Part of a small language model's weights: 16 layers, 4310 steps.
Each number is 128 + 32 x the weight over its row's rms, rounded and kept within 0 to 255. Layers, rows and columns count from 0. The size above them is the row's rms in percent of the matrix's.

# layer 3 MLP up, 448x224, rms 0.0884, rows 308-317, columns 0-111
size [100 106  97  97  95  97  83  95 106  97]
[[114 118 102 110  97 143 204  99 158 207 135 149 168 160 153 120 146 104 146 139  39 141  98 149 142 136 108 115 102 126 147 116 124  95 135 169 131 104 186 186 140 152 101 125 130 129 161  96 145  59 146 142 131 134  93 128 146 134 155 150  79 120 124 149 139  98 100 108 107 125 116  81 102 122 212 180 116 140 110 151 134 133  88 165 176  83 142 130 175  89 181  92  91 157 176  80 212 114  87 150 150 168 174 126 128 185 125 169 115 117 106 138]
 [101 147 136 139  77 148  85 157 146 159 142 161 154 104  99 107 138  87  59 106 137 160 114  96 119 109 150 146 104 149 213 161 100 113 141 135 106  95  99 152 156 156 142 161 167 157 108 195 121  90  64 131 179 126  75 141 114 115 135 137 169 157 176 165 160  74 109 122 132 173 181 124 152 147  98 150  89  81 125 141 121 113 143  85 113 172 133 134 123 120 179 101 117 121  89  61 165  77 183 145  80 150 125 120 125  86 104 147 100 167  66 152]
 [171 152 176  86 107 125 111  90 135 107 158 108  87 188 171  55 118 138  64 111 101 132 174 107 146 153 108 148 136 122 114 119 175 152  81 127 107 185 146 150 174 185 121 163 141  87  75 118 119 144 119 128 126 130 117 124 141 141 110 123 183 109  80 148 146 117  64 168 125 152  83 120 151 141 150 167 160 110 132  84 129  60 136 114 168 126 107 159 142 132 131 122 102 129  80  87 110  89 101  81 146 130 220 128 117 154 134 149  96  68 120 153]
 [225 126 161 126 137 140 141 195  65 101  81  89 133 165 191 122 134 104 122 128 129 175 132 110 145 126 109 131 117 107  84 162  93 154 100 166  99 149  85 122 142 185 122 121 221 154 169  95 147 103 137 165 114 127 160  95 126 126 116 130 170 157  81 122 106 125  83 185 119 126  96 102 120  98 139  86 139  91 183  72 152 116 190 125 133  93 114 113 143 187 103 170 156 128 121 106 112  39 131 158 159 158  59  79 144 148 211  95 166 178 114 120]
 [130 122 162 154 143 149 114 165 123  67 121 175 157 149 167 109 114 122 119  60 216 128 100 122 170 168 157 163 119 144 136 123 142 124 138  86 104 107 128  50 119 124 157 122 108 117 118  66 111 121  89 145 120 237  96 137 121 107 107 144  77 131  81 127 149 158 145 158 171 116 156 107 117  95 127 108 104 134 135 112 120 106  61  91 116 160  86 139 161 151 125 104 121 147  76 112 155 103 149 166 112 161 115 177  93 107 125 132  85 117 202 110]
 [150 111 158 153 116 190  82 106 107  85 121 109  96 160 113 101  98 112 130  97  76 149 161 171 125 125 182 133 138 136 188 125 188 135 137 110 136 149 145 216 131  95 118 143 121 116  81 133  98 168 121 132 168 156 145 128  75 139 129 178 191 129 170 128  97 127 106 185 101 111 110 148 122 126 109 113 150  99  49 107 135  86 166  61 105 103 102  73 103  70 132 157 163 100 143 123 135  87 171 111 143 156 170 149 117  90 162 115 125 122 112 147]
 [112 132 108 118 135 152 191 112  79 150 132 119 158 143  67 144 114 143 131 160 191 125 117 120 107  73 123 155 135 132 193 193 112 121 155  72 160 142 138 196  93 113 150  98 125 116 130 130  54 140 106 175 105 174 161  81  80 186 176 106 111 166  86 106 180 150 121 126 156 145 108  52  89  89  97 152 162 141 181 180  88 102 134 192 168 122 121 109  78  86 126 136 156 122 147 111 130 123 125 179  91 162 141 135 115  93 112 152 187 139  98 135]
 [127  98 144 102 120 137  60 121 116 122 140 144 154 101 199 158 139 198  80 125 183 117  69 104 166 138 190 141 143 118 141 170 167 192 194 212  80 116 118 112 130 103 108  59 109 116 110  77 173 152 142  88 150 147 173 137  93 118 172 192 128 129 154  98 121 149 108 126 121  91 165 117 148  58 153 164 111 106 155 137 147 140 143 109 142 125  86  55 116 156 115 133 206 152 117 109 150 130 100  90 155 126 114  88 162  89 123 177 166 128 142 111]
 [119 130 111 102  99 147  99 119  98  68 172 107  58 159 151 181 108 137 112 140 132 113  93 146 109 121 124  97  81  64 170 122 155 139 110  46  78 118 112 115 118 148 125 103 127 102  84 162  38 124 100 144 113 147 167 113 138 106 170 103 117 103 105 113 134 142 130 122 175  89 133  99 121  88 139  98 105 127 108 152 110  97 175 144 141 118  91 149 114 169 120 178 169 104 103 111 176 107 174 176 144  98  86 172 161 129  90 102 129 179 168  68]
 [112 168 136 153 164 181 144 166 108 109 113 152  83 102 105 178  90 145 183 134  97 155 158 135 142  78  61  98 140  93  75 169 159 128 105 100 108  85 181 163 134 136 174 120 139 156 154 125  90  61 182 123 153 104 123 124 128 122  70 131 121 107 143  76  95 175  96 146 170  99 165 135 113 156 110 121 108 171 152 185 132 137 118 113 104 160 107  50  60 128  98  39  99 108 124  84 105 121 143 130 183 200 134 180 112 189 204  54 120 125 146 122]]
# layer 3 MLP down (transposed), 448x224, rms 0.0863, rows 308-317, columns 0-111
size [107 105 101  94  87  94  85  96 110  94]
[[ 71 143 117 194 106 143 161 154 101 149 139 114 138 157 111 105 144 138 194 111 147 145  95 118 137 164  85  95 162 174 128 112 162 142  75 161 159  66  54 120 127 107  78 100  73 149 109 101 182  86 141 107 145 130 103 100 145 215 139 150  89 195 141 151 151 116 190  83 132 124 123 122 108 159 206  99  85 141 128 150 154 188 151 137  84 151 119 137 135 132 148 153 131 186 135  32 156 126 146  98 145 160 124 113  93 149 100 122 100 184 156 125]
 [121 125 101 119 194  93 178 131  94 140 113 122  86 161 112 120 109 130 163 139 146 113 169 155 105 134 175 156 135 122 149 149 178 108 141  99 151 165  80 157 162 133 145 119  64 119 117 134  91 174 170  85  73  78 164  92 162 161 100  92 124 111 158 197 180 148 161 161 102  82  88 124 122 138 164 120 130 118 141 110 154 208 129 143 158 119 193 123 147 135 156 138 115 121 116 154 129 151 121  94 176  77 129 123 158  91 112 102 155 102 164 121]
 [132 155 146  63 115 185  80  30 150 100 157  95  70 180 127  64 133 124 130 115 166 126 191 193 153 156 179 173 137 148 116  84 129 173 158 136  85 168  99 181 113 192  60 158 126  97  74  71 139 106  88 157 166  87 130 170 136 162 160 152 139 124  78 143 138  87 117 109 122 142 121 126 174 116 137 144 145 117 129  47 164  94 128  93  93 100 121 139 150 132 121 133 123 147  93 160 134 144 123 103 174 158 164  84 101 101 109 153 146 134  86 109]
 [ 64 112 123 187  64  82 178 159 184 116 115 153 140 103  88 107  92 196 127 147 175 175 160 142 139 156 122 145 115 188 189 103 127 122 126 111  74  96 153 108 132 141 101 103 153 138 127 168 106 185 163 148 127 120 141  87 114 189  81 105  47  99  57  72 166  58 106 139 167 194 130 120  59 114 133 109 133 165 119 132 118 155  95 115  70 119  99 158 154 115 122 128  55 154 115 158  94 177 134 140 102 120 150 157 151 101 158  62 121  86 120 139]
 [114 125 158 202 153 113 125 118 120 176 138 145 106 185 174 111 182 113  94 116 156 151 161 136 177 125 107 170 194 184 121  90 145 106 109 130 118 108 108 104 145 177 194 103 108 155 117 101 150 141  92 157  89 128 185  92 142 113  71  87  79 164  70 142 163 134 145 139 136 113 184 187 125 120 101 162 123 134 146  78 124 102 138 109 144 142 111 132 169 126  69  74 123 149 103 155 107 136 164  95 153 137 111 116 116 101 135  98 126 148 186 110]
 [157  89 161 140 143 154 100 123 130 120 108 125 147 157 126  74  87 137  84 122  87 108 167 177 144 137 143 179 155 135 164 101 141 144 137 107 142 125 166 198 131  90 175 171  89  78  91 161  99 174  89 160 113 159  97 112  88 118 119 149 169 183 137 105  98 127 133 180 100 134  79 147 125 110 144 145 129 172  95 147 148 110 145  90 121 103 122 125  77  58 122 155 140 111 163 163 136 108 134 123  93 153 137 136 113 114 200 120 136 110 128 154]
 [136 190 105 119 176  96 178 127  93  64  80 144  73  74 137 104 116 127 123 156 180 107 130 102 147 109  96 128 116 162 161 161  99 112  82 100 138 128 163 163 127 131 119 119 106 165 140 115  97 107 112 178  79 193 150 113 139 148 172 132 140 121 129  52 171 168 135  90 138  67 130 133 127 160 107 183 124 168 147 114 104  94 178 194 143 112 116 112  96 152  98 148 120 146 150 112 120 159 156 191 117 118 138 194 113  99 163 161 195 122 122 117]
 [109 141 146 145 169 129  58  90 176 165 116 110  86 143 164 153 174 139 147 167 172 114 131 121 174 130 170 124 141 117 146 175 165 121 155 190 131  95  91 125 121 108 124  77 111 140 105  84 181 119 126 158 142 145 110 120 147 142 116 129 134  97 125  86 119 111 122 124 143  92 163 117 108 109 146 165 110 105  88  80  96 119 139 145 157 168 111  96  99 135 101 166 121 124 162  95 136 142  98  91 127 102  98  65 171 126 168 154 212 140 136 140]
 [116 120  92 138 116 152 148  75 171 107 100 103 119 153  60  98 127 118 147  79 154 157 159 140  50 126  92 141 134 146 121 132 143 142 122  96 139 138  82 167 217  97  76  31 154 124 105 125 113 155 112 134 122  80 112 152 175 139  95 117 139 110 149 174 142 105  96 125 119  91 153  93  88  99  65  76  75 120  52 111 138 163 136 126 122 127 148 152 149 141 130  89 141 148 173 128 126 103 121 158 171 139 143 134 107  83 106 170 102 124  76 134]
 [112 160 139 126 130 160 128 137 154 129  96 166 113 133 124 121  99 166 142 164 101 133 184 116 103 107  96  93 116 130 111 160 147  87 130 155 120  77 176 101 114 125 116 131 164 143 158 105 103  53 185 113 177 135  91  75 188  72 132 143  52 120  88 139 116 122 108 141 145 115 165  85  66 156 100 130  97 108 105 181 155 218 185  73 156 152 147 126  97 135 138  44 144 113 128 165 158 142 100 191 142 137 145 154 109 128 177 105 185 168 100 114]]
# layer 3 MLP gate, 448x224, rms 0.0894, rows 309-317, columns 0-111
size [103  96  96  89  97  87  93 109 101]
[[146 104 119  70 217  89 172 167  90 138  68 106 148 185 114 129  98 130 162 116  90 110 143 154 131 177 115 156 104  87 121 157 150 150 180  96 164 174 134 139 148 153 115  78 159 146 137 107 151 150 151 127  92  61 115 141 112 135 138 116 121 154 155 175 125 131  86 155 122 126 117  86 123  33 146 114 140 174 149 135 136 128 124 137 111  91  88  73 149 163  97 128 140 104 120  89  93  75 105 125 146  66 124 144 145 141 152 137 147 148  76  97]
 [205 148 134  94 125 190 126  46 137 155 164 108  80 155 124  98 129 128  88 155 158 171 175 175 142 158 113 154  74 138  95  72 110 169 113 121 108 189 131 159 123 168 117 156 111 102 105 133 131 116 115 146 130  69 101 181  80 133 107 103  88 125 140 141 113  97 129 182 163 140 111 153 103  94 156 168 134  98 130  54 111  91  84 141 141 118 108 111 106 162 111 164  94 139  95 167 133 147 104  94 160 101 188 142 129 119 149 158 149 131 112 152]
 [169  84 172 159 104 154 142 154 109 183 110 134 193  99 122  55  74 111 142 140 174 120 160 146 117 105 121 181 144  90 150 170 117 190  76 101 105 119 124 115 141 122  97 162 169 112 125 112 137  97 186 137 145  87  97 147 187 150 137 122 133 138 114 177 123  83  98 135 120 153 193 120 148 102 100 103 135  70 128 134  84  89 110 104 114 135 108 136 115  76 147 184 157 137 113 148 100 144 169 152 134 127  95 160 138 104 164 118 171 140 121 112]
 [117 174 164 128 160 103  76 183 169  95 142 158 101 183 133 120 158 176 132 100 117 142 171 128 154 146 114 193 111 153  89 132 137  99 102 114  65  80 136  96 116 133 147 175 113 146 120  64 101 147 124 144 140 184 141 115 163 130 126 158  58 129  85 179 139 147 140 164 107 109 110  90 164 142 123 106 122  78 139 106  92 147 116 172  67 123  61 125 162 105 143 143  80 136 138 161 145  92 110 128 132 141 106 122  97  74 108 113  93  69 161 129]
 [126 131 139 153 144 202  82  84 106  54 109  80 109 178  99 116 105 119 150  83  94 144 147 158 140 133 165 113  86 132 181 114 178 132 123 120 112 137 158 216 133 119 139 121 104 126  70 128 135 153 113 121 158 130 143 105  72 159 106 167 184 145 156 121 100 119 120 181 100 110 110 161 105 137 115 144 139 135  46 129 135  86 154  65  99  87 141  94 102  52 116 169 148  86 149 141 160 110 162 161 133 170 141 181 119  59 130 117 124  93 112 142]
 [156 102 101 115  87 148  88 151 161 142 157 124 145 106 159 108 137 150 144 119  92 153 119 154  76 177 154 139 124 120  60 107 148  96 135 216 132 130  91  79 128 134  97 110 130 116  96 128 180 110 128 124 181 109 120 120 162 130  87 185 116 126 182 131  98 126 193 134 100  95 141 213 184 164 149 113  94 109 112 102 176 133  95  58  59 154 134 124 121 151 128 106 132 139 133 117 132 142 121  92  99 135 122 156 180 127 116 110  26 101 162 148]
 [138 116 136 199 130 128  96 152  78 143  72 120 155  85 170 102 118 149 113 138 139 100 106 154 140 104  85 144 112 123 154 152 126 111 154 160  66 143 112 171  58 110  71 143 177 159 107  79 199 173 134 162 144  57 112 109 155 175 159 114 115 120 174 111 140 114  88 112 149  63 178  95  25 110 157 199  73  76 157 127  81 131 114 149 152 162 120  89  59 175 120 123 179  88 116 125 128 182  93 123 128 115 103 138 163 148 179  83 174 139 146 115]
 [136 126 110 110 137 155 123  96 141  93  65 157  81 129 103 189 149 120 138 137 129  96 161 117 167 159 114 105 186 128 127  84 194 144  39  86 182 116  66  99 158  92  63 121 148  94  98 105 115 160 123 158 113  92 144 157 143 147 152 133 191 108 126 165 100 120  97 148 147  79 134 132 119 138 105 115 155  89 103  54 102 159 118  91 103  90 118 139 120 155 108 134  88 171 133  78 170  68 105 157  74 100  92 127  97 136 103  92 100 174  74 100]
 [136  55  71 123  99 112 140  38 126 149 153 143  80 132 191  88 148 106  97 125 126 117 152 123 173 177 123 150  80 110 132 105 136  98 117 129 116 163  96 132  96 120  89 115 134 132  64 149 140 194  95 138 111 127 127 155  77 161 138 143 129 146 155 147 126 130  81 149 131 120  93 170 142 118 162 113 102 136 186  32  97  96 151 149 181  86 156 143 110 121  89 187  84 132  85 115 106 112 135  87  73 106 120 104 177 142  87 196 122 179 144 176]]